Part of a small language model's weights.
Architecture: LayerNorm before each block, no position embeddings, biases, ALiBi, capped logits.
Each number is 128 + 32 x the weight over the matrix's rms, rounded and kept within 0 to 255. Layers, rows and columns count from 0. Numbers have three digits each.

# layer 2 MLP down, 512x2048, rms 0.0379, rows 0-108, columns 640-767
102081135123125072102124124145068096171144084111105140120102103120156175126103144095153140133113118110112129147123159124110156035122158079170159165092115154109087126057176087118099126158101113091104096086087149088156113090159137113129081068107063114112163078115160113091166104151151131182167078048163127151084123118168127037107117120052132194149117131135113127121132133072123156077146
130124156110075149142116134144135137197154129076164085180194090118136180146099123116180125183095165215112128146126080157122091121138151221077174127107187082121115119092166094149126119107134153091143166143118134095137146099152135158109128143074123131167136136214122116111051141141048071160158151180104130166194136155112160115127049068125105115099098187158109195132154133168097110141156
127180105164109098151153140185145130094140112120179162130162091124094141164185142125168157167110170099091142109125176090208157176140161114174187131138144152132092124144152100149110150158168132080185146136129162115195161135119171124112175141117107173176169143160158106108116111154166124149103052120142131144132136138096157141133123097173118108148164127082135105082110136085204156109118
144147174131156106176138117071096149155112132157098070123125167139117131120135052103139130090119203169117137069115063144149117193109160149089134071114095064095084130127050150119092113132099173071107089124084105094131124106171100129117100126105091102085135112142117132139122120110147137177143140095106138118141117165061153197132122085155083069133137118117128101163154133190101130172090
086180159078157156132040105125060095134098240108114073127082135175127116157140132149125097124149116072106147140145097171097136086168125147097164127147178127101190094143116173119077079100139161106154147115148156186133135092122073134184196150166113181113164112066112084074216151101140152143094147120198148115134092161141116106137183114162154114145138113090195107185103043149118125070069
069175145083095123107095171143124146103162168136125090202106146052124126149138143137151113060101119149110079110095106121162069111058148139113073101102090134155135140125148146198179158101121115140098103144083158176151158125130100150117164131097152139101073078116116100077154177156182166147127101175138088102125102111124164093169102102113107091144128129129092090142148175135166157098120
180055084111148154096135113091150107080114108157109093171080100178124131097124115128081142079129094166125110100189135168124178146136122081099107110150175188143147094165156088139066167152065117121128122195100129068079136092172143083123140112086087062130123081097107112092108166153126128192149147128138204103148141121078143177107150163119114053124168116139148092181175086240137185106111
135105110129104109136150130133135156192085088149180134169125106142133171130116082147126122094205143132134173107086130065129141087111135101115121146114117139157136137142140138110188128210123111151166108122116144145159118150119135082153116146134192145114150143098120144103080094190068101210112089132119110126152140132071216136134130099103143130089105144154128160109161121154112110073108
115078136072110142067108126126139175093105124137080146130106147133118090145137127142145114180078106113170120124076136159162121149089111168173121085138097092098113122132133079180096128129083136068116146049147107077154129162107146119157143108062088069106208082176063144180125150244124123114187067140127101113124155129092111035136113137166083113141139132164146102143108148104127047078096
070104116143154080137098131127093118138177108082110127115102142137183127097147156081098166172123175131183089125179162103093110138093153127126108109126085137140119163130150097163110090103125109119118097143126122143070122155134150160173141169110023113123128119181092105118067140170111126102113158149101127116165181105130098110077147116101166165160118106150118082187081101129136159152108
140161118101089121194104115102100130166107143124173115037108171119110137125108107100155100099101095193130126103081124158130131191160134155127111122121119154140105090151099167183091142124083184131116128106151124134112175161094193118170160117137140193144134099118170132093140188114113164123119136140091095116180080153121079156176133161139086180173143134106103157162130166169106215128124
137139200074115120141079126129109128178083137114140100140181134177125100162129120158131160161080129100072160117122159142093147107158120134127146091081154154108109145110117128164119095124134149095157203140062116157164172102141103084100087121116143182155136126151097153045113127129112094104059160166140152172153169123132152114112102132138151098130154191117128113161124076115193148071110
180078133120176108114105132073139115126099068153224169149083159142104148133113168133126122126180080127111129118108155145172166087072141041164158104117134110068157171154166116131145152082199164155119082151206131165119175105102128135152100147124149141169164128141097120147165157124153211198100104122149060022154166078163122159124117105179134114159115166176179151199126109130134163139167
087122106085140131144146173181124150123136138097125126142162130150125123101144105095074147146158085188060162123062094114127111109132116089131102107104138146119120197081108096098208091138107134105088052159168083163128090056181190073098108140116094091103082123109194026049101158117134135055053188122116185158143179092122158125120130132146154139124172143079132114107117112102105109156058
087114151142122093121109166163126146141160103151125153129150191162130145159160134167097105089047089138137196068130098178084126166137134129166145135140077164121110139176104145167096165133183042142133167114087185139123136048144093161100095071162125106129108106099122120159146117120150140196131137144170141146124128114137140143149136184147155213072129139116080145153107143122117085165129
117163135114170189122115063097109133141190153148118140125097184122171073146102075140155095088070154090114133155113121158200152207114112096103147119212172168161156124155180164144097152155121111114142147110067121177121103101170134164150106064116167113093114168144101181206117104015121142183146126167081092140112146118113118126149143122084125146099185119065130135177169104161108120106133
065162130110094109136103094156112121136220185072141110153128144101098083176116146158147126116132125120089133167085145134091145183142128153175154129096133106148092099148115106141119158153184121127108191085114118130135105150132192192056097090124121135109130106140166124121168126157084080077110177144123086132093151179138167144145113096119129108030053129152159110125132146116127183156121
121080118125167162102156146141173119118123134090110097137097109124144140167122117151141067118164105048164135132181140138103128164098099105165169078162196137107123102091106119109115164128084143157170131158129102144052157104148149136098132141097126090135171104132102146104132148201106131073159111203088183146122105164086168157085109155102166123131168114090127148158108162111163157095162
110136145129136099108173169176132133132115121142178138095149065123137151146137180127136188122178149201147115096140057112093126181152148111104149139109255133121131142094205088140148060055146035158120127091121101136197116123150099151156142184162106126102102131080172099147109140157128112199143136145144131127119148077118130140119129185070100116109132064102160157140092147174128134142151
078106141130082151142173107141130113122106098087102151082090154140175148182162158109093161096117062143156114138105103117115131116093124119181139111152088051158096177156113211147132128098104155107137141158199091092126140076097090129097140182174064123101125174110176111157144159121134175176105141149093195111152161132228169143102093106097108123115127137163106124157145127177159134090116
162118064134082107121127129142103156095146100166124140118132223103090095126119107124152095136133182162155100174065108099154184202081106135101229130097146154128105095079141149152152126112217130151156137098125132097153120106080161095051132140151087155106134142096178102212141151184077125144158119154156139103060031139121112102108112061119134135166097043090128107119172136088148126156069
084185180174090130159129171119115154207111130127139209085161171137117139162116146120136115119133153183074143171166151149156192156093127103140105099153110141143102081148086121117155191186131141105133153109149103104125166149130112182088131105114146159122162135122116128176056125127128136189106127170122106115103092145123184168163087135154157135141122115198055128135115151193099157156163
086212140148091110178118126112112159183136169158160146118091151126117123137071125156114084167175130142127108096161157163106103165119174108131142131143136117123116160154137093174093150170146095109129166132126094149101117084140128095135115204114092130100135100081121080145136163114117122149143143124162142133141125129115130166134102108113115118155116078184098094133118106036124046200127
140136159123139184119122099140185163180127119147133142168151096152113158110107060122126056134159148139128157153174124104163142099179119118156165095144101177125134091155117167110147139072113098126149138164137124083153147167141123101025111083129168139114105151094131117186107119147112144141136094106125216120175173077144022098104124125119104088178152134140140108158121101129137117110153
150183137168172153145119141138100149188120115154138158115156092135135112135133108159146188103152152110137137169146119107078140114180157061076133143102121158129134121167102164110114061125147076135129130118165158160146156159147123118133164214141090161078103126159130163095159116124168111117125135117102119147130083124135121201124153094094090126135163106152128114176122157030089109178150
148042161140165136143131110097100078110087104182137162085083193078203179114122145118131174048115098129196185092076157134129081104118105149095127050160100157107155137138109100153166145111090137098143154097126104067118172117136115097112121084139092115107118100135133069138158132172125147150186157163100134155104128099076136094140155133127096124152109069130113112151182095138138133072159
166130071105189172148107113120096128171109166099146093129158099125121132154109178153122105155050108087085165079112197078081127114113182074152176167161094145139127129094144059088144132096120115144101090158130083085113112104152114154135154133105123106104135106051102088107124113121146099102083134138111114191134138146110117079140092099089139145128126108081121101140160124138166137110133
106150136135156167127118059117149193111117073125094095116115206120155133151118171123132150110166125142106174110049119117070143147117103060099086132140136149165135085092162144149078174162167144134082103115153125078169150130174164163063146122142130115161141093167058169147109126115087113144145138155087155175124180110143113098109133162183075129144135175170116119114092141110144103141101
170106124125110129107111124152166177076145090178108129122164139098149148129122125169148177096138155112135156102151069088148125169119095119117154128159085134164089147142113138103134158097151106103125159071133174146114153079154138108091233192101191097139166095160110140067082123150092125100135096184086184064117142094174069102115060115096149152156143156096220177132168169103125161085142
104151138161160063090145182172105108112178106145095094054184057150169135122105126130140145047079087099055191154073140133148122082139045154167049170099169099171185183160167154080160072181123055096115150120141119151148128138112054123124152173149109102150153161152123173155081184118144147100149155165116050107162167167150155104159124110094148173164150064133122165120130145148097121147145
126134148167113073115176130121157083086182120105107131114145152088143105090097177126194142109078096148197124158157141162145114146059086143134121106175095132149116097131078136154126112140088102142117113172142128128116139148143163136238143180160075143143128165121119105141204126122114152135111216147107127124169103169106124146123122171074125085165146152121103151096129152101052130129136
165085081134058114093160133093125155117078104150163129185120135155150163100185091081100088182139118038180151120072146139115114096094120098140110187110148104130185135102127108129109121101125124073121185127161202113166142122111147091135174129173140077162104148170123110134221148139124128135112123124129177161104124098167093105067149186154094142108169109071180130153060096127189152160162
078150106142057102148112081113087068140129149194092177128115137081084137139138141049160177185160115150127156083101112139149108141097088135111090146123037093152117065106168124140146100120149122122134167142115114097100108124123167155077177129157183146146105143114158088149139137094094141159117110131149127148135120117071133066144093141116074168101115169122121115139127108165138135135110
121107164131088116198138142170161091156119139139144129187143086118154143169134126142064103154153129114224144189115100083158117096181191093116125079122101143096143130160151121163216080176128151171118080151132070134075133179087089132089100169122164153135155148112123113099162131133109134107168110118146129104121111073109170118142132140058136146195132146140153141145090138127133151100103
140145114149105152122151152168144183141112105156098149072090063127169087127117114137120122150108144132079085165173126144177170127164109113070098154133132113098145096090137112136122157125157125093108123130122101127131111198100152103096129095111093106169122127165103128052192117086075114126132097137125168102179174132095148170164084100197128132163145107177080092164169147179105120173102
182079140143192129088148117138158136112125173118157167119175123121111120078160112114136212138131149157141133163167152095122129172157122144113138150162152147094151112155112082121105149127103146202111081161068063163087128117161131082108089150096094090157135085143181086122107116114121105088152154131151048205114143119129154141101158147193154188101175145158127101118170083095117171077041
107160140135098115128138125131109177193112113130120078142055098096142094129082070123136120171108079176153155188130187165179139106151065063149137095152095073164138140107141115155140098132130173109102089093114102164096122100095153101123132194134098121145116080094175150080157149139137107109128138118150153119103156081156109118143184118134091141120111103200142129131091080050078137149171
101079111103102099076113144089095100143163116122144154117107121162145128100141148102104085163147150148118177128168162115127092156109130183130120135124143065179146177099090124162159113168124070100154171135047083115089138106133077129172131136136113128135156126139104106118082129171166143111182117117193095108158139125166100136114124173111102149116106130138156136086169114142145207134149
162178104121151124099144136110125175131105160139137098167105147142126111140107108077135138160124128155126124155175116106142125140152115110107123170104118175193141139100118172119145122133126138115153054075084109183143126117143193163163107056168094129177093091150110094085098084057136091123153210041124084117116125116166122132108079167144169105111159101195142152125119120181110087180114
087099145174113200149129191108119174136170127089173100156091192149125169095127108040113103119112180155071170099128140083130179171074120118083171161124037140176140115110110114148152098150108161131190173124172144178130134143075160110146184086164119106143134110122157113153128106180137107123189086102187126196137152112174196144136122108161142089091071176103117159156088121172176124114118
095158116156122129091138171097107134148193129110153182150135148121114172128157138110221147082139208171149122172175125160142114159131133130121105172145135186098196138114108166171148195094083107133113158119141166111124116208159132114171127097128154100169109153154162179126133178122174125112114116176152121130076091143111172140108138127132111095113137197142118138065119103176131087176187
083150076123082075089071126149084129086130181204152130150168086104090067112151070061089146119041160171201138139075133161161112123109196126144091132130132116107101098090126147109197139104132146172127149129128158168140177104129110168134189125075071174165150103208117114080165095107150151109144097118134073124073161116120120147126128093108089093146087131138170196177182197067126171140112
154128097139077105158162151121143063081124146102111114129096175104122135150116099062144147100102146162160114126155135121163123120103089156102171090137032073096134134146106059074129167112062124106100191080184087151128085126106142122109114097079135127110073106188125113139098156078088100098147146135111133124096150156120111099144145162165140107104181117127062132121183121145129103130108
106130150133098130130122137101144119111143172136099120150168116159128129112111098131151142109130117069077152165176138094111127185166166134127128174113140123120077164110125137127094131148102120147139161118164106064068163177167199116152145149143102122096109166146170113220175103146110106108150104125166065107086111175102083136130146153194129150094150119167121094123142108125135127106158
044138129133103128121099098086120127102086159075178157108109086145153138204160097157081088121101102125157171111082141137120131150090121073121077153144096090083117139059156145115170081092192086119141175139123112164066128130136154071114124105143093139084083100149113094123131162108106110084102120148106193106136129161171116064178153103191122100082074117131110151125112097143144111175074
124096111170197170126165057136067070143072158139069130110072132116124048137193086121116110110145137155164116138153115136162080164078128189111131113107206157147188103131189175101164179138182117136120204094124117110177139164090109080077063186155122107092097089100123100116109122058126128113140073123112100146153139132092172191101088139154126189134107184131141157126136117181150153184142
185117151113063098095135124106156201107119105114197176138109150114138168151148094114179106111105108202074081146122114189113123135117128144098110091142143148121213126139111042148200153084140122134150101156152155131128167081095166172126067134102168150066103119167148141117122107086122189138174110082071070116167099182142126150119115125141120145133151161105068117140134123084125127134160
117102141110140082127134090177122183152154144132069094144130095100151137164103124102129098086107111144153177150117150195176156081204146155132105129103095198120075143153125101124119112068184116147149128122126109110072159184064116068097058106135144146080112133180093135154207129145143126162144130109152117141169159124136044184138120135114102165110130163115109159166185181065107087138117
215095113116140137139107149111136172133154099148160138133146128130124160108157156071100091092074111092118143153067160103145146111106121195125082113075152025130086107195122189127096102140113058188124118099201096102106107104134106044171123101140152142151096186053160118129147148144112111025108134146118104136125128073143125092173137106062142088145149133120117114028113164141122132138148
087151161150119079187130162095083165123165148095146168048143098097084098169147151142112154108149224076102126113107181163161083191166042107093162094146078128134136145121168135112132089160158067138141136111105089112162130166153099097174115163171119137089131114120122171120160101173171183073167085101111199156102086116089123162150156148125120149138149139127135146089102099134125157141154
191124070118130116130127114129154111147179132081157160161151120155156070037179101204179143123120144089135064151105115119153118096130115126062108175127203084154123111124100177153148122108133119102143185100124069112079154129182117125133169091098151171139113100107117165128154148120198126099109129120150122129114157142131088146131104113161125128108142130172071160104130098137170112145123
084041136101159130083127070109161109112125099121115139089109101130120171162149108112146081143163128123186112131160177124096089191085175118131074080096114094101084122170107126161158132086151121104124155157123127129120117107109141103113143143126150110110149125140104098086102112119132157107154119159090106116132105122085096135138115148089119104110156128108153106125143074092130107149137
087137165145163080130187157154122169128155133099117152103105111154117124144112115111154095100162095147112067100099120105155133135164154104131127109165092082077108172098156152139095165182107159169142097138070105106144142092095156146188064139174092140124146113107136123131145123126177170125114137169161134157088146139090148181107117104103146148068105083126122109165113151153141116093128
081038138169104118111125075089150189105158096121058129145124125100112131086165172124111182071140093165135108120109122107130096115154121095146130101150182172139114080110104141125099086060105173151097116181131142195125113125138092150176145130117127111139107128096115034074177082153107142117175142145131105136107152092160165102103109115089125063071116162138099119075164111088182133200138
078180123135084143125096140109092193129093134131170122100166178126142175136123098110156112110099114140051194082098130125136102120131116122128067132095080127107167081149150152106154120162112132157137137121177136094185108147134152144155177091103116149108148207085096146112134089168102153134106171145113102116160084130151148077178134200119093148163146111151085137185187109072139055115170
178050106132117156116145145165150104078107183133080079135139090104114127163081090122094082132121131090137121137120134120106165190106138125146098153146135105172072090107116157139093140108064080071147111086082105117099133100124141119067119119083085063139149070072140087132118132181119092119181069099147159098136105137087139164130101098218100097110109150157170123117077161148116134108187
171141128130055124123090097114161111083138125162128128116134082123124176100113100159131116102122134133160147085135131132121128142138077179130150163156169162146100120154201120084112097121131151158109076144114160139129150184205192110064089133131181130142121115163146105118111079169090178142151160084153171140101158105125133117181169114155177080072173108084165111191137167154128129093121
173115148096126179078156170133130227150108159107160125120097091151100105114155094172125059086132143099190179113111135135120116133176151148088128135154142076104152205104134109165135136099091152141145113100168108194166109110146097130170145091144174136132107159081131138140207115190055129139124099128145105174098134206112183147111152106126163113153168176154193135133169146170107172087120
164098130126124119114127136091156111129127120212121106184146150125106142092077096094141050124171156137199160158149097141128135151123143110152173164079120096066041120129131118161137142111110139152093176135144083117176107160047101134098070157136113120122081127161168087078113142062103168146129073084093179187138130096146086105162130148088127172091166140172138141129123185104113069122137
141146173054135115128105165121139138144091174118090088088165180122118117157187135128137087135162136080128147185113149155112084071160205159114121119139122159161139184086144075089111121140082128179129160099114139092194102129108207090108139116112171110159087142171138156180159156187147135110136150109157111151093155117150106108133116129129143131093151073110190131144189137127148099109119
064160138129074100190176098092122140145094137100123149133113167122083160135122121091174143077132160108240088139191124130138167162134068130116192121073111082126132116157097169113086149135190106133148140137102151158138140161144096159156169172157109185091154107119079141169141091148096126135035104130141157147112145115110162194116107076134104137128106157102150133113115106130177103137141
096121119149134129145106133091137122116133130169154126155168119128165088162066146137107094130140162108095155112122123202125136143126081199114145115136119188103166136113199146103182124123144197068124122145212174160137176084170129117128106100184163151121098114188180168086130125135119154169122124172149146116106117104121176138088122117192158186106169128121149151148149144142141142140124
116056093124138121051146115151125154188144182119179128133139082111144166070118122179139196148116166111102089052151143116134130108126177057171145147064118122159113115125112110084183122120134184166106114125137160073142142083113099147096132146113115114105180144107106161151109119155188091079164171116186140109148088168162137087066049090168119095166131120139079103129153163139105159092117
109157110112178171118150157126138101133108131149161147175139126119156072182157097123127183162133108108097129146108081145104182075118155105139132145142112174102144114144111147180153144168112098201156094155138150167141112109135147117094166095144148098137105136071112110071121175094105152110142128120138092090110147211140068070141159099184105161134130137170134131175116122097148132148114
185104132169192166148124128125129104067068116076123167129123085057168155093125145138116034059093157183090091141165149137125090103179112183155135162120128143128142109115124104059093124149035073182104151143110186146133117159118114130148130102142110089155137132136152127177199115158121104135130126166120163142115119132077100160151146157079138105113144129130165215153205114162154149133093
133080168172172093100193116117107095105109088157124116102119187119090074081116091087091080107172153140168052185123104124096120131080192104121124131136161167130163119123104155142050079157141112165139091135086135090068097128163130125160129099067145160110193075155152106124131142120181106157101140079138133090095107113047079134145104117118137117091141148117169175130087071078171152151175
132179095187156129151070137105151055117121135117021181083082166096103138128143153149164135141133164154149096130145167078097126135177147070172133132129164088122095166140125230116193116180189131166158176141089171134113126154154154148139121136186182104095056158108166172114086120143092109160168166147164135078083088101169191090115133101111067159049092151123135123151142171102168094150138
106149121126180151117133136098127097090172148123108128178141104097117098149140110182073147123112151170156139128150117156124140116127163111119121087129101121116148167098154166066080124168179127131116143129127132134148152074170143106133128120106116160150119172113102105201204141088106117113069101106159136212130139148137132176085105097116134107142131121130113153158144129115149149171135
165142123126076165155119136157127132098082073105109134074131139126116149158107169082111044172155136147094157153126139125141078110112144136119148100139177105101087128074162123167202075156132109067130100117087101194133140163140126075129166074083152122140133064121082103111129118141131109137161065114145104078096152107114156149096152154105086158102145144101117115064082153153112071137072
170152147132145165098184193108130103126115153188132212118096082128115117154131171097188120129086175123145158152185119163150153193146132090145152157154121160100167149157141156187109110123137116153160128134135087174147192156123104144111137171170100167067106094103157151109076122112145147175160110166119193112101074128085101096128134163120118113121122160144119161153211160152104109117135
160145088086143067104134114106097140160124179126179164176126137119130109131170147195108091171154144142124150128137145096159103162145135100109138116132125097106147118105125141131135058072118101161120104119135079171154065170162102179171067134156088114089159121131130184136102131180130161110128158125105151112120110094142137067114120132122112122169081139136107101129124052139124094113126
128120165105092169195135133102084123127127157142104102141137148169089112112135174126131096154160213113130182119104091150130116098121141160148107148089169118143119161063067091191135139127198093095116163131118098115141102153162075082177142158096104121133156115126156115085163113068191140109132121122119134134145177103132070136072132113117176147090219154139116123159130097108117193100102
071109120177122128187118106098172091168183115166168149136125059143095093133105116091217155164174130133080106151104137101086147112161125083090111106149148180160096134120122147131165181112139129140133073173110176197163138098197130149123135136150160132101154075156178144139120176082104156074150107134152130091143121117114130110122131134097093136080152149141127076135125163070115141162125
146141127127109152160198160123161078132112119155120183092060165134118065133170114108124123125085086104137127127099116138166155104105169126129117060134146171145069135123121073158160149141110162135117080096132127111228163149137126133152065098127114148128156137145118187135146057091166211153102048117094148153134158162078204150162116139150198048183135154108127148102119101128138114165099
129052104135136067113182115109108131104164138126127111112140137130126175095119139156113126094130110095094078081151138142155128134125134121104144150129106135142111132143162087141115158133116179169111108129110126110167130122104187122134083055167150110122168117095078153094157127093119139150135108107172157111152120155140154126081121197131125117053145094120137131111083141130152116132062
086130114115144106169150126146143140165085128093176130085093134116131164139164149154159146103061157152110093130161131078131101092100168082180123155142157129122134115134087059074116184160097125104131176131152099072178107100083102104129166121129101122130137100162115143187123173110161122068119110095132169142147102102138151061091107129137212103121144097181153142156090129131151117114117
136115084130145183111088142098141100103134110151168119115155091109114157047150151150111100112167154125150096114094104130166086134133032154122142126136129073134148128172136090094086098158153109142102114139112142153090130167091142109146148166120141055179159116105138155131113091089120100104144114161120081178136114148143241067075093132195131147109123165155137149153138130203110166138136
104087100136138137126116147152210127120096105142119152147132152125118173123112126103145154087193141134150112161110143097119098155139187106112117137088152115105095169143085062154129118125139120225126134120078147198150155064191097191164145083151124101125118205132167120177107137196142113127111089159113106136096110139097116115131099135175107067152120137099093134185162196140105155096143
108205157127120142157088145141176145121096177153075147127097153101125109121171168158118129168108102163124141122166110158096126123131113145167097162153131130153156119176137139132149111115198099091098148163174174156123105113106150138180078214125087104095120088134144144142117109089098130137153143138105151148206160130142068106130175101127083159118073160146081140074142170099093177111171
084048101138152096141186104142087161119041107116109154112172092111129123144213166114126166160092175122102110092158129113120147087148108125142146092127125104137131143147098122127122096058071124180103103132115169137122141098129162126139108109109171115134119113083151098099179109151139153132089111125112095111103155136116138145059159137132104154086111155140069135133204183115081134135094
106174152132107139104176200169149121086105147138170085162141125156125106170151127166148109116114135138123155139093134134127192127155153105137141140150107094139143170160117092114100150167087148140130174104092097096136103106107113129165086092135172088139141133129116155127123161100192072098105084191146115117109174126110151105106110158139113143141095107160113108106102055157172089127106
118137147134176219119130059125127168174113162080154122121163111143106108127145134125117137122143132132104155125126124127154059128097151211192135118205139150115121108069203092057103166113170075094125097130132134106065152088097111145091173154176144057179131131172081199111127081136136135111119177117167101127106137172114100186144113136167081087169128132122070111121151104160125116143110
126166158164133099182077154123160124166150079091107088170145100182107127110138124104121163216138121143097163140158133147092148138093094131106140082110150117060148196197131123151078116160128107122127112136183131099138087152152081121119144113098097125200099155146097120119123129107073090138102113164203160046099045134176137139087113103161154051138145194070137072127163224115121128136082
154163134160130153100079081163058086106116117149107136095135160124159148102112109140132071117158150140098127080142112083105077074229148100149098123083175076158117088100123173157135121206146121131069119071150082084123103115093086136115144208124112149128159138107134136130062136114202144148111114102115111096138110096091128084168105146110152195142101135166080083127168118070126090171103
121127096151122034131122107134158136134163184136121110169200152073156177163113148145091149129150135144174149135071134120115086157092122071160145083132153212148097119092133114117059086056114106177112197090185121139116173137104110113123137141091155107129091090155134126208086095124178134114151144166116099128122145098112157056101134141102110150089079071120126155116099132173120127148144
127124136119094115144104135088118128156086125099138159168058140159147168128164108095163196118078097176176149104097181133162141130129091123133136128120098134096072161093150059083150094171126149135111130104092142105164125132117125146109107080172186114116119100115090088117081151125131144194098108071116170159144179083134061128150130159127130122147119131123141162128121148144121131080082
136116128138140123146049145067086133159097115134131138138140121102168100179144133157099168098072144102171129186189123154126151082194149088061059104131117132123138119146154126163147142109145169121129201145183105129117113155105065151106113167127137139117140153160163165133163157156162102182115082115134111166129117112180137182113130118108128167148113090087195093137110146137102145151147
120177124115175148248118180098144140136132150108067086055184118136123172148117132132106187176149085127156106181164121151122135143110161128136065138048075120142105135133126135121100063115090210121104119168188113141147120087116114143127134127072095074089077117136114092128146155116095149134077089126154087107148186160190070132116106134091140186113123165078113127147106183115124152189143
093090078129105192123100107089090072124069114081149072131121106182133140125136146142169180126133090136170162113121149167123152116156162144167127015112144165077105097130154154129218092117174170114111145068082122067169079129076149143128125120142133081147156093130087135127170090116127138152111143149092116194092158121157134115079117121130099089086081119132158157106145121088149158113113
157109171098165169130139140161135100165118117036086111089070178128186136165066141095121132124123139043127156102111159119112141085155160086115141057102067068103166162102073102144122124126091147093112159182089116113149164128123118139079168120163151157116115089123108151088067133134056119151087108116129143208196051151144130147160150148112142093141080155102148128125149137140103094149200
137156186139084139104157110146130136089108145173110169123139102119135129098135156133172195120111085081076124142137127121151116150129073169141153149155108089123104166181106095125103110121143078194105058164200144115085166179119103121086147147138143145166116121120127148103136107120144134145147153141147167141136123093121117086134101170113142137154149172066054185089169103095124109106098
177146111157075134146113160094149193082134100173089093118083135098138141121079117136121124110145088114128168078108154063130185112137165136179115127095091140118073154111168102091165100125147139158136147124106167134153144116114123104198135079108119151113105118126123106047088117167162102109102115122133129160092145103189057107137128188136165154168125083191140113170151108087160125127127
109108146104108163135098123091156142079126078126134158143150083116174084148126059143166201163143125158099150122130106120129142067148096080127131120153127174155190125089163123203117137195138117181115135153169118140125119112180153101122090082107059120151122140183125159077145115121142076135137110128131085152142144129119069125055147110084161178105136197087148118130130114099081156142146
212108145157190098114131115155151150153101117136109108103124124105102090132155112113134126122142109089100147180069106146080133098087085173162158094129204198102082101161147132121127110126139108075132085118079132136129129083120092153077197084143159196195127181133173134096121141123118076116113155109097188130141156144125103145211129129160086097094150168131123130106170136125150166190140
115175119134131142157115123121146141142158110168096154162090046142110147100144090149137156113180220105178135139043135112144170117110097120122119066145167126131100143108129152141134133155143067078125163111148086172104105119111145119118115101101121087133156108173144136102138098120118102120108123104085135148145175113136128144146149120148133096169096158073141159108117132142164161134149
126085135152104138121149150128114136127201028097108121156146123096156116111104151083174117133132115102119089155086147109104118165098151129153128111146082119132138101121104100178188165095115102123110161138104154172099110139118117078163058122164131146087133082132131129094096143191076070140174144122163128028109127187142109154109140077087114119151054117119170104149163168114107121123169
105104179140104130121161129095161119187140140104125147130102160154150145147133107133167160087177090131151138172108143124134101132153131158062079128065105119109098080057127145060146130091155130168116191066118158171073131073156120139107138117082125119157109148104082137146101141098144166118170161105153073098156175086117134160130137153159167092087112127124110152109148112110142023104072
124164138116119157140129155104161158101104167132171155128171051113158200127129111103185095132120041169157172158080144135141136086138117138098137141124170127094218100097174106143077135123151094118122126075098119122122077106149152069174170097129123116170183162169134127135089066156120103112130177113121124137122145204108142139092148085102108152050107105150063144112104104080132146069135
149133115193137123140097201141156108161162121154049126221100155180166114136136114132112175111101107108100148062139093105128083071172111144122155140124112133081169087127082114161074101145128145110151125089169102117130099145102068138140152136119095155169134144127154160146118100123132137088170159161083157114126091105106130118142147109076162189099164113175116150091082074153119066086120
087109112101106073165160091153113161165095159116088142162156106112107100134133112163054125129109110088125106123194132105140160117118137156110181100174166121150083132140083085117125119143184096123124071103120173145096136147134089180149131157143109156065136109085139112145098116136101095174119148118120140173091168135102113147146127136128126153169117123137155104103134156133154113079113
149160128069052118137117129088114088130182165088183145084140119158150085124150137140114066130147168080134167080095135104093132118117149177123110134102148106108090133122158108124133088158124175126121183110173118134134163137127206156132085140083099116139139114089119149123074138103188123146101169195077103128101151137160222119181110037154159077112136125122158149112160144126121151140136
162099111104161133138101132185102162059164071114150128077181117121143093145138154143164146138152175136068104089130120123107088198189166146119072130156118204173132129126102137092080118150130141159136211092103109134168097137160129077171153185096113102155118121144174161130158118114122115133133175128148132144147111130130115157121107140088108083125180119109129117125117101205136067127162
132210145099122142191103147094126180093101115107157113182166187152150125099111135202139114106143156113121136108067145093143176118091165130156155160155133118163114060143123120113162049141082131134067161069152147112147158110089123176127130156169162105137106144175154155176043128069135168159161160064174091102160128084109205136131144204148149126192082108083164162094150119138114144128127
099071077102164159107108175125144120121188125158123160117053114100159135128103112132115135124135111103143144009219099162139160147134163057136181116115143104151162088111107104135164096142098145078120196088174105116114125129099180198134099102113172123173166114108195125126113132145162124115174188166129113118118097189150126158125108133110087096089150133164099079092172143121091185122129
126100102106125185140129112155145126126066172204080161127065121131098159091100114127110143087174123130144116154080103131138129140061184113099180145093175178155076153092179133174133115171077114127131130164096155114124109158160118197084111052108174080101134205140160127158120050136189140148085106139110173113145094167093141158057101158188138102042176151146174134123154111093135145133117
172146120124147098100137133102130069101121163134131103149166132101119103124163138107143113120114140154243129124188134145111151169139143124147132119166181076088109139063132091107173189079109104140151131133157079111124119092132078106105081102085149094111148085099140111148144151124156050114201168103129072153158181109110094119208188124133118137113137105101082150067131138142127032106123
159165081108124142150156124160143113177172133181101049103117045157128142101139173157125120131140145114133108158089142134172138099146151152130142075124115084099097142055089149067099094070162143158164112119119161148151126161162155135159143169158087161085062151139117136115182071189124152186147117138191139152177154106188116115153092114148101133173096134079152116115061137127162143134076
152086149146148137082118148148127134136143115046146152145076188136127098149132127178098151096149139064102134075180105107130109181126112069108120168109122116118091164095169135145141054084151126147110197141115119203118117106139159156105133147088087114115095090195104158129139175066083126095114210117116166143133099118084140170108153136135123188139188143138187124139252085153085151115148
131143098106116094105124148127143111143129116120134101096165105160125105078104132104170103158138131160114083083163150066119188085085159090103137110105123091170213110124134156105146043095083163109104104145106134157049093172133109149136142149107154138080125102147100021070164094176161058132155146101148119088116131166143177128108197146151128141103143105152105146087080133137127083155116